Weights of a small GPT-style language model, trained from scratch on English Wikipedia.
Size: 10 layers, width 512, MLP 1024 GELU, vocabulary 8192.
Architecture: LayerNorm before each block, no biases in attention or MLP, tied embeddings, attention and MLP in parallel.
Training: a variant of Adam for these matrices, 503M tokens, 7671 steps.
Each number is 128 + 32 x the weight over its row's rms, rounded and kept within 0 to 255. Layers, rows and columns count from 0. The size above them is the row's rms in percent of the matrix's.

# layer 5 attention output (transposed), 256x512, rms 0.021, rows 96-127, columns 320-383
size [100 102 100 100  98 102 102 105  99  92 106  95 103 106 102  99  99  98 103 100  97 101  99  95  99  99  99  99 103 106 102 103]
[[187 146 152 109  49 141 125  95 108 115 178  94 158 192 191 156 106 140 150 132 169 141 118 100 103 133 182 106 127 158 136 137  66 122  94 181 169 100 156 148 146  95  84 136 169  48 137 139 142  41 153 139 118 138 122  96 146 140 113 138 110  81 126 106]
 [130 131 165 134 170 113 152 155 149 102 172 145 129 131 123  99 144 106 139 157 186 113  81 130  71 157 138 118 137 129 142 148  85 128 177  79 128 121 109  44  40 153 125 111 116  84 158  97 133 145 107 116  96 225 138 135 134  65 162 140 108  89  90 154]
 [123 108  99 147 122  94  91 114 130 143 176 136 164 119 114  92 145 125 196 106 163 167 146 118 119 197  69 151 105 106 155 120 106 128 162 202 174  84 185 143  75 100 140 119  90 130 131 108 118 118 116 108 123 159 173 198 156 116  97 121 114 129 130 163]
 [185 152  86 145 154 153 139 118 167 141 120 156 140 112 102  92 133  80 118 123 162 125 162  93 139 168  95 134 148 148  77 127 141  93 207 125 150 104 111 119 121  94 159 114 176 114 119 198 181 101 132 151 131 222 105 165 119  82 126 146 146 115 131  90]
 [147 124 146 129  96  71  73 121 146 109 114 101  61 121 103 129 142  94 183 192  69  88 112  79 103 168 116  99 205  95 191 138 131 105  72 154 131  89 143 109 135 216 136 143 117  79 147 151  88 140 131 125 145 134 118 185 128 108 127  93 146 126 169  88]
 [135 154 108 148  89 116 148 118 169 156 163 131 100 132 111 118  94 143 107  60 115 174 181 124  74  90 149 181  99 101 113 130 135 138 166 171 136 119 126 128  87 131 162 173 164  92 116 165 156  79 111 111 195  82 149 168 140 108  98  83 124 149 135 122]
 [100 114 109  69 102 110 138 185 109 139 127  87  75 158 172 116 142  46 159 177 140  78 137  64  96 112 133 154 102  80 148 101 146 190 106 144 102 139 127 165 157 183  81 126 116 103  77  77  85 132  87 152 172 164 143  98  98  88 139 185 127 152 157 104]
 [104 147  94 122 171 139 122 136 142  89 101 155 179 148 149  83 146  86 114 120 117 114 100 152 159 180 128  81 128  88 104  84 116 124  93 188 169 117 116 181 110 142  99 129 110 122 152 136 147 199 122 144  78 155 131 137 153 125  91 177 114 147 149 159]
 [111 155 158 136  84 134 117 141 145 170 146 152 195 161 164 209  92 157 134  35  48 127 147 126 155 138 108 125  70 143 132 143 182 177 153 112 141 123 102 172 133  85 122 198  97 118 182 153 110 109 150 144 140  55 123 110 132 147 105 149  94 130  86  72]
 [ 88  77 101 115 136 139 152 149 117  69 177  83 138 105 121  87 102 106  79 116 178 135 142  88  58 167 133 181 135  99 159  73 132 142 141 123  84 159 123 162 116 127 165 131  91 139 127 159 118 165 104 131 134 127 115 165 209  92 160 139  65 118 140 149]
 [106  88 165 161 184 155 116  80 120 118 138 129 107 156 158 173 177  94 125  87 117 158 136 133 127 120 148 127 170  98 141 119 107 105 188 146 123  90 107  98 179 110 137 152 119 133 135 128 126 111 101  86 111 162 136 128  71 180 123  99  93 159 121 156]
 [172 113 109 127 100  87 147  95 122 118 137 132 117 189  90  66 132 154  87 153 176 134 127 121 113 131  43 170 123 132 180 171 164 107 129 159 172 131 146 157 157  86 144 100 144 183 155 182 151 146 121 160 121  84 142 125 150 133 143 140 175 107 106 130]
 [109 187 174 147 121 127  91  66  99  93 123 103 118  90 122 132 131  92 186 131 190  96 154 171 102 188 152 118 105 117  83 135 124 140 144 140 145 128 155 133  62  96 152 117 126 163 103 120 167 123 155 115 189  63 113  92 130 136 115  88 146 121  84 145]
 [141 190 101 180 126 146  98 144 123  81 141 131 133 133 135 101  96 160  60 127 128 140 143 169 133 165 119 181 118 129 109  73  65 119  86 176 125 164 152 123 128 106 179 152  78 138 147  91 135 174 148 119 111 123 131 113 143 129  81  83 136 159 166 127]
 [162  94 109 133 167 148 137 152 152 242 158 100  96 141 226 105 104 174  96 104 117 102 114 128  84 154 115 142 134 118 127 104 136 124  69 100 100 121 134 114 166 188 111 114 123  79 150 172 151 185 111 130 133  87 168 128 134 116 139 144 160  96 175 101]
 [ 78 151 158 133 108  97 127  73 159 103 120 106  71 129 171 180  24 168 143 130 121 193 151  58  52 145 110  89  83 117 102 131 136 119 115 120  96 127 107  96 117 133 123 121 113 159 152 185 102 107 139 135 141 128  73 169 136  98 168 121 115 136 127 129]
 [139 170 131  83 108 108  96  97 105  55 118  81 123  92  89 125 198 165 196 176  81 102 129 147  98  92 145 122 138 107 149 163 137 177 142 179 157 118 142 102 114  71  90 164 112 185  99 137  69 109 143 154 141 127 155 144 125 103  89 165  73  72 116 128]
 [176 155 134 153  86  71 148  51 131 101 135 166  57  99 109 175 153 105 145  99 166 157 114  86 158 138 106 154 141 112 127 123 151 150 116 143 139  95 143 111 138 126 116 113 106 131 124 166  95 110  96 108 134  74 108 190 133 202 136 103 160 164 162 136]
 [ 96 135  88 152 120 114 150 107  90 171 110  89 144 148 151 154 182 141 139 163 142  78  85 203 145 187 138 135 118 126  91 127 172 121  65  96 149  81  56 160 183 114  75  83 110 132 193  89  93 123 183 105 112 173 128 106  58 132 143 179 112 129 165 158]
 [131 112 146 138  82 156 161 150 124 126 148 114 115  97 145  75 109 179 135 190 183 120  87 180 116 127 132 185 133  90 155 142 135 166 107 156 171 142 105 145 136 136 135 117 105 183 110 111  79 130 171 181  86 148  92 132 120  72 104 138 103  89 148 149]
 [130 179 156 144 145 172 118 162 132 133 116 104  76 146 126 121 116  88  54 100  97 105 127 169 154  85  83 168 186 111  85 128 158 125  93 110 138 113 146 181 144  97  82 110 157  79 105 117  81 100  87  99 145 101 163 132 180 112 168 176 197 130 187 168]
 [121 131 130 103 137 161 111 115 122 131 104 143 152  83  82 123  91 139 146 126 104 170 179 117 173 116  89 108  71 113 134  93 141 187 149 107 156 149 171 127 115  78 128  70 135 109 167 161 131  80 134  94 123  82 126 139 143 186 138  83  93 117 135 140]
 [104 171 110 162 119 101 138  69 149 103 174 116 150 111  67 126  75 117 143 141 177 140 163 112 161 139 149 138 144 134 135  84 182 131 104 138 141 136 117  86  81 153 152 100 191 147 154 149 162  59 108 115 161 182 130 180 175 137 128  78  94 151 141 199]
 [122 105 211 121  94 145 161 110 124 243 100 122 137  96 140 141 126 120  73  96   0 127 126 139 198  90 116 139 120 157  92 145 217  87 155 127 149 120 105 103 111 139 123 163 131 140 148 110  96 169 184 140 137   0 103 140  42 108 149  96 146 118 181 101]
 [154 134 108 112 151 109  82 140 101  66 137 142 137 139 171  92 123 126 184 190 166 140  89 137 109 175 187 128 106 154 148 118  63 158 131 148 103 121 132 113 160 103  98  66  99  96 128  45 110 113 141 153  92 228 151 101 126 126 125 138 140 113 134 136]
 [156 150 149 128  73 107 113 121 148 102 117 111 123  86 171 155 112 113  87  88  82 159 182 112  86  46 156 119 131 127 161 165 202 141 153 108  74 108 111 109 117 159 172 143 140 112 126 169 141 145 104 158 162 178 128  95  75 102 118  86  93 102  64 152]
 [ 86 142 158 154 100 131 176  92  71 122 155 160  93 156 185 124 154  90 138  87 138 101 143 129 145 136 167 111  77  73  61 163 143  97 119 148 121 145 142 122  78 121 154 115 121 147 112  83 115  68 118 165 123 209 104 161 107 130 112 155 131 164 208 116]
 [206 173 199 127 148 105  81  72 111 114 151 138 108 145  66 132 120 153 100  80 118 125 133 108 158  89  92  86 127 136  62  82 196 125  81 153 167 117 149 138 123 167 196 126 122 130 141 192 145 150 134 118 161 129 139 153 161 107 112  47 109 122 121 101]
 [167 180 155 142 176 118 126 126 149 163 105 101  90 120 122 192 114  48 139  75  97  76 168  73  88 159 146  92 121 138 120 145  90  95 152 211 134 126 112 119 112 152 179 111 150 118 119 181 136  87  96 124 187 131  77  74 159 172 147  94 136 172 132 114]
 [154 105 110 102  81 135 157 139 113 123 153 165  96  84 158 108 113 174 113 141  88 109 176  97 108 155 160 145 125 159 147 164 158 153 241 102 105 129 109 111  99 113 141  90 105 147 199  69 111 162 130 122 137 154 121 158 206 143 122 113 161 162 152 212]
 [195 116 113  76 107 106 221 169 124 147  90 106  96 155 176 204  90 115  83 138 113 129 130 142 104 119 154 222 128 113 124 146 142 102 136  94 110 148  95 170 150 112 133  70  80 144  97 143 134 134 135 144 163 113 138  82  73 114 111 140 187 163  48 170]
 [155  97  96  91 102 131 108 146  62  90 132 207 136 128 176 135 109 107 104 173 169 126  56 114 152  91 149 161 170 172 172 150 164 129 157  82 100 120 106 161 159 159  78 171  93 147  89  88 176 218 157 161 153 105  92  49 131 112 142 149 179  95 153 121]]
# layer 5 attention value, 256x512, rms 0.0219, rows 97-127, columns 320-383
size [103 101 102 102 101 100 104 100  96 103  96 103 101 102  99 100  98 102 103  99 102 104 100  99  99  99  98 103 105 102 100]
[[106  64 152 150 142 147  91 157 212 156  98 117 129 136  96  78 162 142 137 122  88  82 174 123 124 176 178  88 145 139  89 118 131 162 174 149 157 183 103  77  64 115 128  98 149 122 144 137 101 121 124 131 100 101 147 145 137 125 132 165  95  70 106 103]
 [145 143 116 156 107 133 135 174 147 132 119 158 192  94 176 131 115 110 113 151 122 142 154 141 133  53 108 142 119 140 130  37  95 149 109 120 104 143 135 117 108 111 132 146  92 101 168  93 146  89 160 103 120 125 143 139 119  99 109  84 144  67  86 181]
 [177 192 117 158 152 129 105 120 134 127 106 103 141  92 155  94 133 158 118 161 114  60 115  94 144  69 108 109 126  82 134 141 147  73 154 113 136 178 190 130  79  79 134  87 153  80  89 170 156 167 173 148 115 147 108 136 147 191 225 149 153 133 183 131]
 [101  92 139 141  55 118 147 118 204 100 160  80 113 193  87 171  98 159 146 130  89 100 184  74 178 105 187 118 102 158 150 145  93  91  69 136 136 128 186 144  26 170 170 120  48 147 124 116  98 149 142 132 116 130 141  92 169 135  99 109  95 169 124 157]
 [139 164 135 115 152 190 107 137 106 127 125 145 133  94 126 114 114 122 138 126 146 146 109  86 134 164 119 138 183 169 144 134 143 178 147  93 135 149  85 178 129 124  70 156 157 123 145 107 177 165 143  56 170 100 139 153  79 126  91 153 133 210 105 138]
 [155 155 170 125 137 108 156  53 113  99 127 130 145 133 158 155 132 134 118  95 126 148 135 100 151 156  76 153 136 175 127 141 142 123 180 140  67 153 109 105 131 155 132 138 103 149 134 182  93 109 138 164 162 141 125 134 133 158  77 113  40  94 105 146]
 [136 125 112 142 168 120 144 130 168 162 135 159 125 147  91  50  97 104 150  76 143 128  95 109 139 107 130 127 102 116  96  69 152 118 147 106  85  93 106 129 185 180  85 165 169 196 126 116 155 124 144 141 117 140  94 141  83 117  84 167 119 135 119 186]
 [100 131 145 115  85 147 169 119 140 143 159 158  75 125 101 160 119 170 164 137 121 140  63 143 163 152 125 178 117 117 181 141 140  95 157 117 173 124 116 142 107 112 143 158 115 112 120 140 130 166 151  94  70 139 172 137 160 141  77 207 139 154 105 118]
 [114  81 105  79 154 175 125  87 136 108  82  86 196  82 134 127 162 127 159 111 127 116 125 144 133 125 128 159 139 158 104 129 132 103 139 133 107 108 122 133  97 102 127 135 105 148 123 177 142 133 171 180 146 154 149 140  91 144 133 150  92  61 196 161]
 [139  72 126  91 173 141  92 146 129 149  77 100 151 157 134 123 138 150 134 124 119 171 166 184  99 149 142 115 126 109 148 163 117  97 172  92 179 137 184 118 143 148 130 178 121 139 133  77  65 131 121 114 115 116 199 115  97 133 125 137 152 165  90 175]
 [118 198 121 134  92 131 155 121 139 135 116  98 100 149 142 106 126 153 118 129 117 136 161 142 160  97  62  83 132 196 149 109 109  81 110 140 114 119 159 117 170 130 186  71 133  62 206 204  95 139 111 165 174 117 137 149 113 151  92 126 160  27 215  83]
 [109 121 120  95 134 168  84 180 118 125 162 165  98 134 188 130 116 179 103 111 111  94 172 161 125 107 157 138 120 151 110 149 135 172  84 164 120 101 190 120 112  70 146 177 117 111 136  66 152 141 132  91 164 108 156 105 140 144 175 102 114 116 160  98]
 [124 170 124 137 122  90 118 103  90 109 148 122 198 128 174 121 181 129  91 101 124 184 143  71 143 100  61 127 132  94 144 153 121 129 102 110 155 125 103 125 118 113 100  99  87 147 131 121 132 180 126 112 165 145  70 131 125 156 101  90 108 129  75 107]
 [174 163 172  92 158  79 188 125 182  92 138 100  90 134 177 155 123  95 129 112 137 136 115 106 130 107 112 111 105  82 112  90 117 109 117 128  96 137 128  78 141 130 107  86 150  23 157 225 163 148 167  57 149 130 147 118 144 117  89  91 132 106  86  81]
 [122 137 140 115 133  76 111 118  90 140 167 143  47 145 172 173 119 162 158 120 132 185 152  37 159 127 120  95 159 170 148 117 164 105 131 127 197 107 100 158 111 102 171 118 160 125 118 131  88 143 111  94 158  99 180 141 116 117 106 116  63 186 190 140]
 [ 75 122 175 131 115 158  78  86  75 123  99  52 112 136  98 188  99  87 131 132 102 128  93 130 177 109 194 115 117 156 138 123 144 120 163 130 122  73 139  75 104 146  61 149 140 159 124 161 140 134 136 186 114 135 130 126 155 114 147 160  79  95  88 127]
 [180 143 156 102 144 114  84 177  95 124 102 132  56 153 124 172 142 139 119 172 144  94 109  74  91  94 115 150 159 143 147 122 108 173  33  97 142 172 102 101 156 123 134 200 126 110 131 147 116 110 126 135 168 117 135 129 134 111  99 129 141 119 139 128]
 [124 164 118 221 128 145 131 109 139 145 143 115 103 143  86 183 108 118 130  84 112  90 146 197 132  86 161 129 122 161 104 115 178 105 106 163 121 137  67 113 158 112 191 103  88 117  84 145 163 140  76 102 120 111  95 124 175  75  50 159 171 144 133 143]
 [ 85 159 144 121 132  85 112  77 167 109 163 134 129 112 100 167 137  91 126  99 106 123 151 135 158 118 131 147 134 168 106 200  83  81 123 152  34  72  62 139 108 100 169 117 131 107 183 133  60 107 132 159 122 131  46 154 116 126 181 128 132 109 149  93]
 [122 161 140 131 178 180  87  85 163 128 144  87 111 107 193 150 194 111 143  98 144 102  95 131 144 155 133 121 145 160  70 227 118 144 147  75 131 190 138 165  59  76  72 169 139  96 109 153 109 114 112 112 145 140 196 114  96  98 102 160 149 134  98 111]
 [101  82 117 115 173 212 136 146  67 103 144 114 107  80 136 138 174 104 121 147 121 173 116 164 143 149 112 138 124 140 152  76 165 170 149 118  95  90 129 143  97 102 146 171 164 106  64 129 117 130 162  98  96 137 102 142 121 112 130  88 156  76 123 124]
 [105 102 119  97 123 147 103 151 102 101 153 108 138 124 128 125  99  95 131  97 123 114 153  59  86 148 138 117 157 134 205 126 131  99  95 128 166 134 191 123 105  99 148  91 164 175 107 142 168 151 114 141 154 117 117 120  95  97 120 128 155 189 151 173]
 [161 126 119  94 130 119 181 142  98  68 147 132  81  64 138 136 139 120 131 150 177  86 144  98  39 149  91 107  74 120  98 159 140 140 159 129  95 144  94 129 121 159  95  69 131 116 126  47 127 183  79 134  79 142 140 119 149 126 189 114  88  97  76 189]
 [151  99 168 130 139  91 104 135  90 137 137 156 166 156 150 144 144 136 125  81 106 151  87 138 166 136 133 106  89 100  90  96 152 137 116 135 121 104 142  66 137 143 119 108 127 123 145 118 106 104 146 150 126  87 101 157 121  87 130  75 125 104 125 116]
 [180 156 122 173  64  42 190 158 143 115 139 123 105  76 157 123 160 161 146 139  98 154 120  99 174 137 144 125 122 148 140 168 152  77 134 118  98  90 105 113 142 137 184 135 156  47 124 155  77 163 117 143 157 143 151 110 138 143 151 143  87 178 125 154]
 [111 173 144 151 103 143 134 160  90 103  86 137  90 163 152 119 174 103 149 114 116  43 132 125  85 101 139 113 116 185  45 173 158  69  94 149 120 138 111 125  70 107 149 105  92 152 123  78 164 105 165 147 165  94  88 136 126 110 157  57 157 131 117 139]
 [133 124 147 109 154 142 116 152 119  86 152  60  71 142  50 135 125 115 138 135 153 149 111  99 119 119 141 122 154  94  98 107 145 165  64  65 138 156 141 136 125  84 168 111 150 119  98  83  88 172 100 157 126 152  98 144  73 144 117 106 165 162 143 121]
 [115 135 147 151 170 249 133 100  96 108 146 133 114 123 102 123 142 154 120  87  92 101 119 116 126 171  99 107 157 120 134 149 101 115 117 114 162 139  57 176 180 121 177 140  79 106 109 144 169 119 129 126  90 130 145  81  95 158  93 177 140 153 163 144]
 [125 120 144 151 141  96 163 159 107 155 145 126 131  98 140 180 155 167 134 113 129 104 166 102 135 130 119 122 100 153 189 159 154 205 220 187 114 121 124  80 159 159 100  85 124  94 130 107 153 140 123 103 145 126 152 123  72 156 176 121 161 177 135 161]
 [178 151 149 130 125  81  97  94 115 141 108 122 118 111 156 182 169 126 149 131  95 120 161  86 140 128 110 115 169 151 115 140 120  85 139 134  84  80 124 137 124  62 173 155 129  83 117 164  91 130 121 148 181 104 136 110 159 140 127 132 157 111 160 119]
 [110  84 115 164  68 135 149 129 152 112 105 140 161 134 146 110 158 137 140  97 148 153 128 136 131 118 165 174 116 171  83 127 155 152 141 142 137 140 144 128 139 144  73 122 146  64 136 110 150  90  79 170 125 132 140 151 116  95  85 136 106  76 159 110]]
# layer 5 attention query, 256x512, rms 0.0276, rows 128-148, columns 320-383
size [ 97  76  96  91  85  99  92  87  96  88  89  93  90  87  99  91  92  91  96  79  93]
[[172 180 105 103 134 157 170 142 132 163 140 163 123 125  68 119  91 132 137 169 107 145  73 116 169 162 137 175 146 181 169 103 115 141  97 109 114 102 194 163 121 120 156  64 146  96 178  88 111 152 118 132 145 142 126 114 174 131 182 118 132 110  96 104]
 [ 95 148 161 177 131  69 141 160 142 115 145 168 131 129 129 161 125 154 135  97 135  66 143 119 122 141 136  58 125 172  95 107  97 152 162 126 105 125  96  97 105 147 186 116 109 161 132  94 139  92 147  89 153 184 113  77 158 145 118 124 107 171 174 160]
 [ 78 130 109 139 132 148 140 112 155 143  66 129 175  89 126 149 206  99 133 107 160 107 105 138 100 117 130 113 154  85 201 169 114 126 109 114 129 121 177 167 151 115 138 119 149 119 182 157 103 103 118 129 132  98  99  90 117 175 177 173 156 121 129 161]
 [157 165 123 117  70 139 146 146 109 176 168 145 179 177 111  97 132  88  93  81  96 155 117 131 142 145 163 132 166 132 120  98 160 137 163  72 172  83 113 139 100 134 124 113 165 127 148  78 106 130 103 112 112 130 145 130 106 151  83 107 136 155 126 189]
 [155 147 117 115  98 142 101 102 127 127 129 155 145 108  80 128 101 145  60  99 139 179  95  98 165 142 165 238 128 124 163 136 153 142 145 117 126  94 112  86 127 171  95  99 146 117 116  93  67 134 118 104 138 113 101 174 144 180  98  85 162 102 107  64]
 [ 83 160 187 112 108 113 136  94 140 125 164 137 158 105 118 185 126  85 120  87 115 105 202 132 171 170 141  95 140 155 111 138 119 130 165 161 118 102 140 103 133 124 142 176 121  86  67 111 130  85 140 156 165 112  94 166  40 100 109 120 119 144  98  54]
 [155 161 114 115 123 208 133 172 191 124 181  81 159 146 160 157  95 175  92 145 133 133 123 106 144 109  89 171  76 125 137  86 131 147  87 120 128  93 150 103  88 162 104 186 160 136 111 122  76 178 171 133 129 154 110 139 139 151 126 169 178  93 103  89]
 [141 101  48 163 130 144 131  93 103 120 160 138 102 127 152 119 161 152 101 105 146 133  94 152  79 194  52 140 125 103 135 119  88 118 189  96 141 111 125 138 149 120 173  99 146 124 143 178 131 135 111  26 124 167 142 126 188  62 139 105 132 158  79 103]
 [128 147 141 185 143 124 101  74 128 159  76 170 141 144 155 136 116 123  77 103 138 116 110 175 136 143 116  97 176 101 170 105 172  90 132 119 124  37 138 138 140  76 137 125 107 121  81 156 117 110 104 132 111 106  96  77 160 169 152 129 150 167 111  91]
 [116  96 182 144 105  74  92 108 150 116  56 113 178 126 157 109 134 128 112  75 115 115 167  87 171 137 136 111 117  73 143 170 155 121 132 166  90 123 139  94 132 194 126 176 167 108  77 167 127 133 188 182 142  87  99 172 100 138 130 139  89 132 134 110]
 [167 127 145 113 141 147 148 130 142 111 158 124 104 137 125 172 120 176  66 154 159 146 112 116 150 146 129 122 168 123 179 138 145 166 121 107 176 179  88 176  99  83 119  80 107 117 177  87 115 148 113 146 135 143  97 134 101 156 118  81 107 129 149  86]
 [108 102 103 156 136 116 123 175 106 160  61 115  83 176 179  68 162 186 131 175 157  82 168 115 204 148 116  91 141 113 153 145 133 129 119 158 202 162 164 136 141  82 112 165 142 160 104 194 113 162 143 135 112  68 162 140 108 124 210 118 125 187 180 136]
 [ 89  61  96  77  99 123 142 119  88 156 149 160 170 123 113  91 126 111 133 115  50 185 147  66 135 128 137 125 136 120 100  66 132 153 146 162 133  47 101  50 162 188 113 168 121 166 147 165 105 121 145 150 140 108 164 174 158  42  73 121 143 159 124 137]
 [176 110 169 138 147 102 106 102 100 135 209 171 156 149 132 108   9  92 115  85 111 138 177 134 198  98 112 100 117 160  82  39 171 125 145 175  99 154 104  71 143 103 125 104 113 106  90 139 152 132 153 145  97 127 119 170 123 106 140 114 112 147 135  83]
 [ 57  90 131 150 112 137 168 127 137 104  55 177 125 113 134 156 163  62  64  94 147 118 173 136 140 152 125 125 132  93 132 114 127  96 103 172 147 105 114 128 140 100 160 198 106 179 190 129 166 144  71 102  72  74 148 125 131 110  78 119 101 142  77 117]
 [ 99 177 152 167 136 144  97 105 139 157  83 166 103  82 132 166 141 115 164 152 131 148 144 135 194 141 128 172 173 134 183 153 152 141 114 134 133 141 154 162 109 188 111 151 118 119  92 154 152 132 160 187 181  99 143 140 164 111 138 150 110 109 149 105]
 [107 141 140 107 123  62 113 135 168 136  95 100 134 108 148  96 160 112 121  71 139  75 128 139 173  85 124 131  45 111  69 113 147 106 100 187  69 129 119 132 141 143 162 162  96 134 102 124 115 110 127 123 120 140 101 193 134 106 119 145  89  86 137 130]
 [147 117 102 111 174 116 108 174 148 108 106 101 118 122 142  80  61 141 128 146  90 130 162 100  67 160 166 119 156  91 140 135  47  85 141 121 212 143  93 100 128  96 167 126 171  94 178 153 125 127  77  90 147 123 130 156 151  90 147 101  77  91  87 139]
 [ 76 138 139 148  85 112 149  77 167  95  93  97 156  97 135 131 110 179 125  98 178 134 136 133 163 113 129 147 138  95 120  99 167 160  96 121 146 194 120 167 117 103  89 150  92  82  58  97 126 115 115 125  69  65 149 146  42 105 163 132 127 119 109 112]
 [120 141 171 153 171 120 141 117 124 138 144 170 143 140  88 147 120 111 147  81 153 130 153 141 115 138 164  58 157 113  75 145 122 144 140 118 160 110 140 127  82 139 183 143 122 146  89 125 136  85  81  70 110 149  93  78  93 155 156 123 114 128  88 182]
 [114 128  66 101  95 146 192 118 158 122 155 170 148  75 140 151 143 128 162 107 197  91 197 110 132 159 138 166 115 124 179 111 146 167 132 125  79 113 128 173 116 123 102  96 115  86 171 118 110 109 158 118 120 114 141 148 159 171 110 124 169 141 115 124]]
# layer 5 attention key, 256x512, rms 0.0274, rows 128-148, columns 320-383
size [ 95  81  92  94  87 102  90  89  94  91  89  97  93  88  96  91  92  92  99  81  93]
[[108 171 115 106 104  94 137 124 135 141  97  83 144 106 163  98 150  69 110 118 122 162 149 133 185 140 136 167  98 103 106  74 179 142  85 151  99 105 129 131 143 150 140  74 161  86 121  83 120 108 124 151 135  43 109 145 164 138  94 150 145 152  85 170]
 [152  53 170 151 128  85 115 131 119 205 119 156 167 194 105 115 172 129  98 131  87 164 117 147 134 167 141 102 121 113 101 126 218 161 150 126 109 151  78 182 167 131 110 122  99 131  97 156 128  92 114 142 147  12 110 129 114 109 157 143  86 148 132 134]
 [131 126 143  90  93 145 107 167  93 123 112 144 144 141  92 128 112 106 113 102 182 134 120 132  72 114 177  60 135 105 176 111 137  89 104 156 157 140 148 132 103  84 161 133 102 133 216 137 101 133 121 114 119  76 165 111 109 165 181 193 161  67 175 154]
 [115 103 197 149 127  57 110  96 142 255 113 115 176 177  99 171 125 127   0  85  45 184 108 140 173 183 183 151 147 110 132 103 255 122 153 143 121 139 118 121 152 125 130 136 166 136  98 159 109 113 141 153 137   0 141 134 143 104 129 155 148 118 113 143]
 [151 180 166  94 117  89 105 101  75  62 163 189 117  53 130 139 102  74  86 119 131 152 130 119 165 112 145 170 124 154 154  89 130 117 127 164 133 144 112 124 137 123 164 122 119  84  60 122 133 164 170 123 148 101 122 162 134 140 145 114 128 133 105 189]
 [118 198 105  69 126 148 163 104 174  62 148 116 138  49 118 151 129 117 202  87 145  90 124 115  82 133  97  67 115 146 119 142 120 131 144 117 112 105 102 174 141 118 100 148 131 130 111 153 139 135 147 142 118 199 161 143  93 139 135  95 105 130 126 133]
 [114 123 151 182 137 169 103  72 116 185 183  85 149  91 181  70  74  95 138 127 101 129 159  82 215  86 188 146 116 189 146 103 132  96 133 205 126 135  85 130 131 147 145 139 121 109  23 129 136 131 166 106  87  91 117 139 109 140  93 131 177 172  98 126]
 [175  98 166 168 127  72 150  50 116 250 104 175 151 173 106 105 126 102  96 159  80 152  49 137  87 124 175 168 133 152  95 134 101 132 110 126 128 153 135 114 139 112 154 137  86  93 166 160 123  97 141 137 158  87  87 138 162 108 144  92 148 137 148 174]
 [143 107 166 175 102 102 118  93 116 204 142 182 156 161 143 130 138 134  21 202  81 166 138 162 135 204 169 156 170 169 127 151 232 156 110 112 117 112  95 136 113 137 164 123  88 114 155 177 130 123 158 145 154  14 110 154 134 126 119 122 141 151 147 121]
 [103 156  75 148 125 162 208 130 109   6 146 140  65  31 118 123 103 117 234 149 181  92 129 154  92 105 135 123 107 129 160 124  29 101 138 100 145 108 123 145 125 148 137 101  92 113 126 110 113 147  77 149 136 255 156 120 123 162 168 125 143 119 163 146]
 [151 107 141 194 125 141 104 119 120  78  98 106 133 100 123 129 202 122  75 133 205 130 183 141 253  87 119 213 147 131 142 140 111 171 138  87  97 136  84 150 137  78 153  73  83 103  84 138  88 167 135 142 135 137 125 118 149  91 111 143 140 140 122 127]
 [ 99 142 167 153  90 164  91 128 156 120 139 106 102 151 113 139  78 161  57 142 169 198 161  98 196 164 124 124  98 180 107  95 187 127 105  98 121 186 154 102 128  42 160 134  65 114 148 115 108 172 108 159 117   0 117 129 146  95  96 196 182 102 175  91]
 [139 115 154  94  97 116 103 107 136 116 153 157 141 105 117  66  79 127  95 110  52 133 129 116 150 152 158 135 108 112 145 109 161 125 134 173 102 101 148  95  97 145 151 152 150 119 193 108 117 158  73 129  71  75  85 163 116 112  93 107  81 139 201  75]
 [119 155 164 101 161  89 109  61  98  35 201 104 145  90 131 120  81 133  97  98  92  94 152 167 144 128  88 112 106 159 113 117 131  94 141 113 117  90  96  86 130 127 139 119 102 163 103 119 125  72 108 108 102  90 137 108 113 132 138 138  96 123 108  88]
 [125 114 175 106 103 176 100  53 140 180 126 172 115  68 127 155  90 108 104 122  44 108 108 133  80 194 142 122 148 166  98 154 127 132 133 170 111 170 182 133  87  96 132 101 128 134 184  95 172 180  68 177 107 187 101 102 122 104 102 114 103 101 150  82]
 [130 149  78 120 124 119 154  39 126   0 121  89 107  87 152 128  87 121 160 134 174 106 135 104 115  87 101 104  86 117  98  64 103 117 133 105 133 156 125 159 112  99 121 131 153 113  73  72 121 179  95 145  75 157 135  97  90 159 116 200 181 104 166 102]
 [108  91 151  56 108 153  93 111 156  64 130 122  78  53 154 133  97 118 220 170  75  93  56  99  39  46 100  88  85 156 148 112  63  87  96 170 143 111 191 164 118  97 122 156 127 177 140 131 166 149 119 166  82 177 153 120 139 156 143 167  94 135 118 156]
 [ 94 159 112 115 137 145  94 176  69 255  75 103 136 188 161 159 164 130 120 128  82  94 103 131 104 183 161 121 148 137  57 164 113 137 140 115 157  78 151  75 112 176 124 100 146 133 154 150  98 132 129 125 163 169 130 128 151 151 108 125 112 159  60 155]
 [136 188  94 109 131 159 153 129 133   0 144 102 101  48 129 135  84 165 195  96 146  57 132 162  80  86  93  68 104 104 151 129  48 121 153 145 122 159 139 141 120  99 108 107  85 137 107 132 133 128 111 133 119 234 156 109 139 170 140 147 170 117 156  77]
 [118 121 197 161 128 116 100  96 127 255 131 116 137 170 129 148 151 129  31 121  97 130 126 147  79 141 122 110 135 126  95 139 187 133 143 109 130 139 121 136 137 155 149 103 127 128 134 141 158 109 110 127 148   0 129 136 103 112 151  80  96 141 134 179]
 [152 159  27 125 125 157 149 126 118  79 115 157 125  76 116  96 123 139 255 150 169  83 136 125 117 151 137  98  83 139 145 142  39 117 129 189 118 122 126 144 126 130 127 137 141 102 109  91 130 146  67 190  83 255 105 130 110 164 193 127 169 126  85 111]]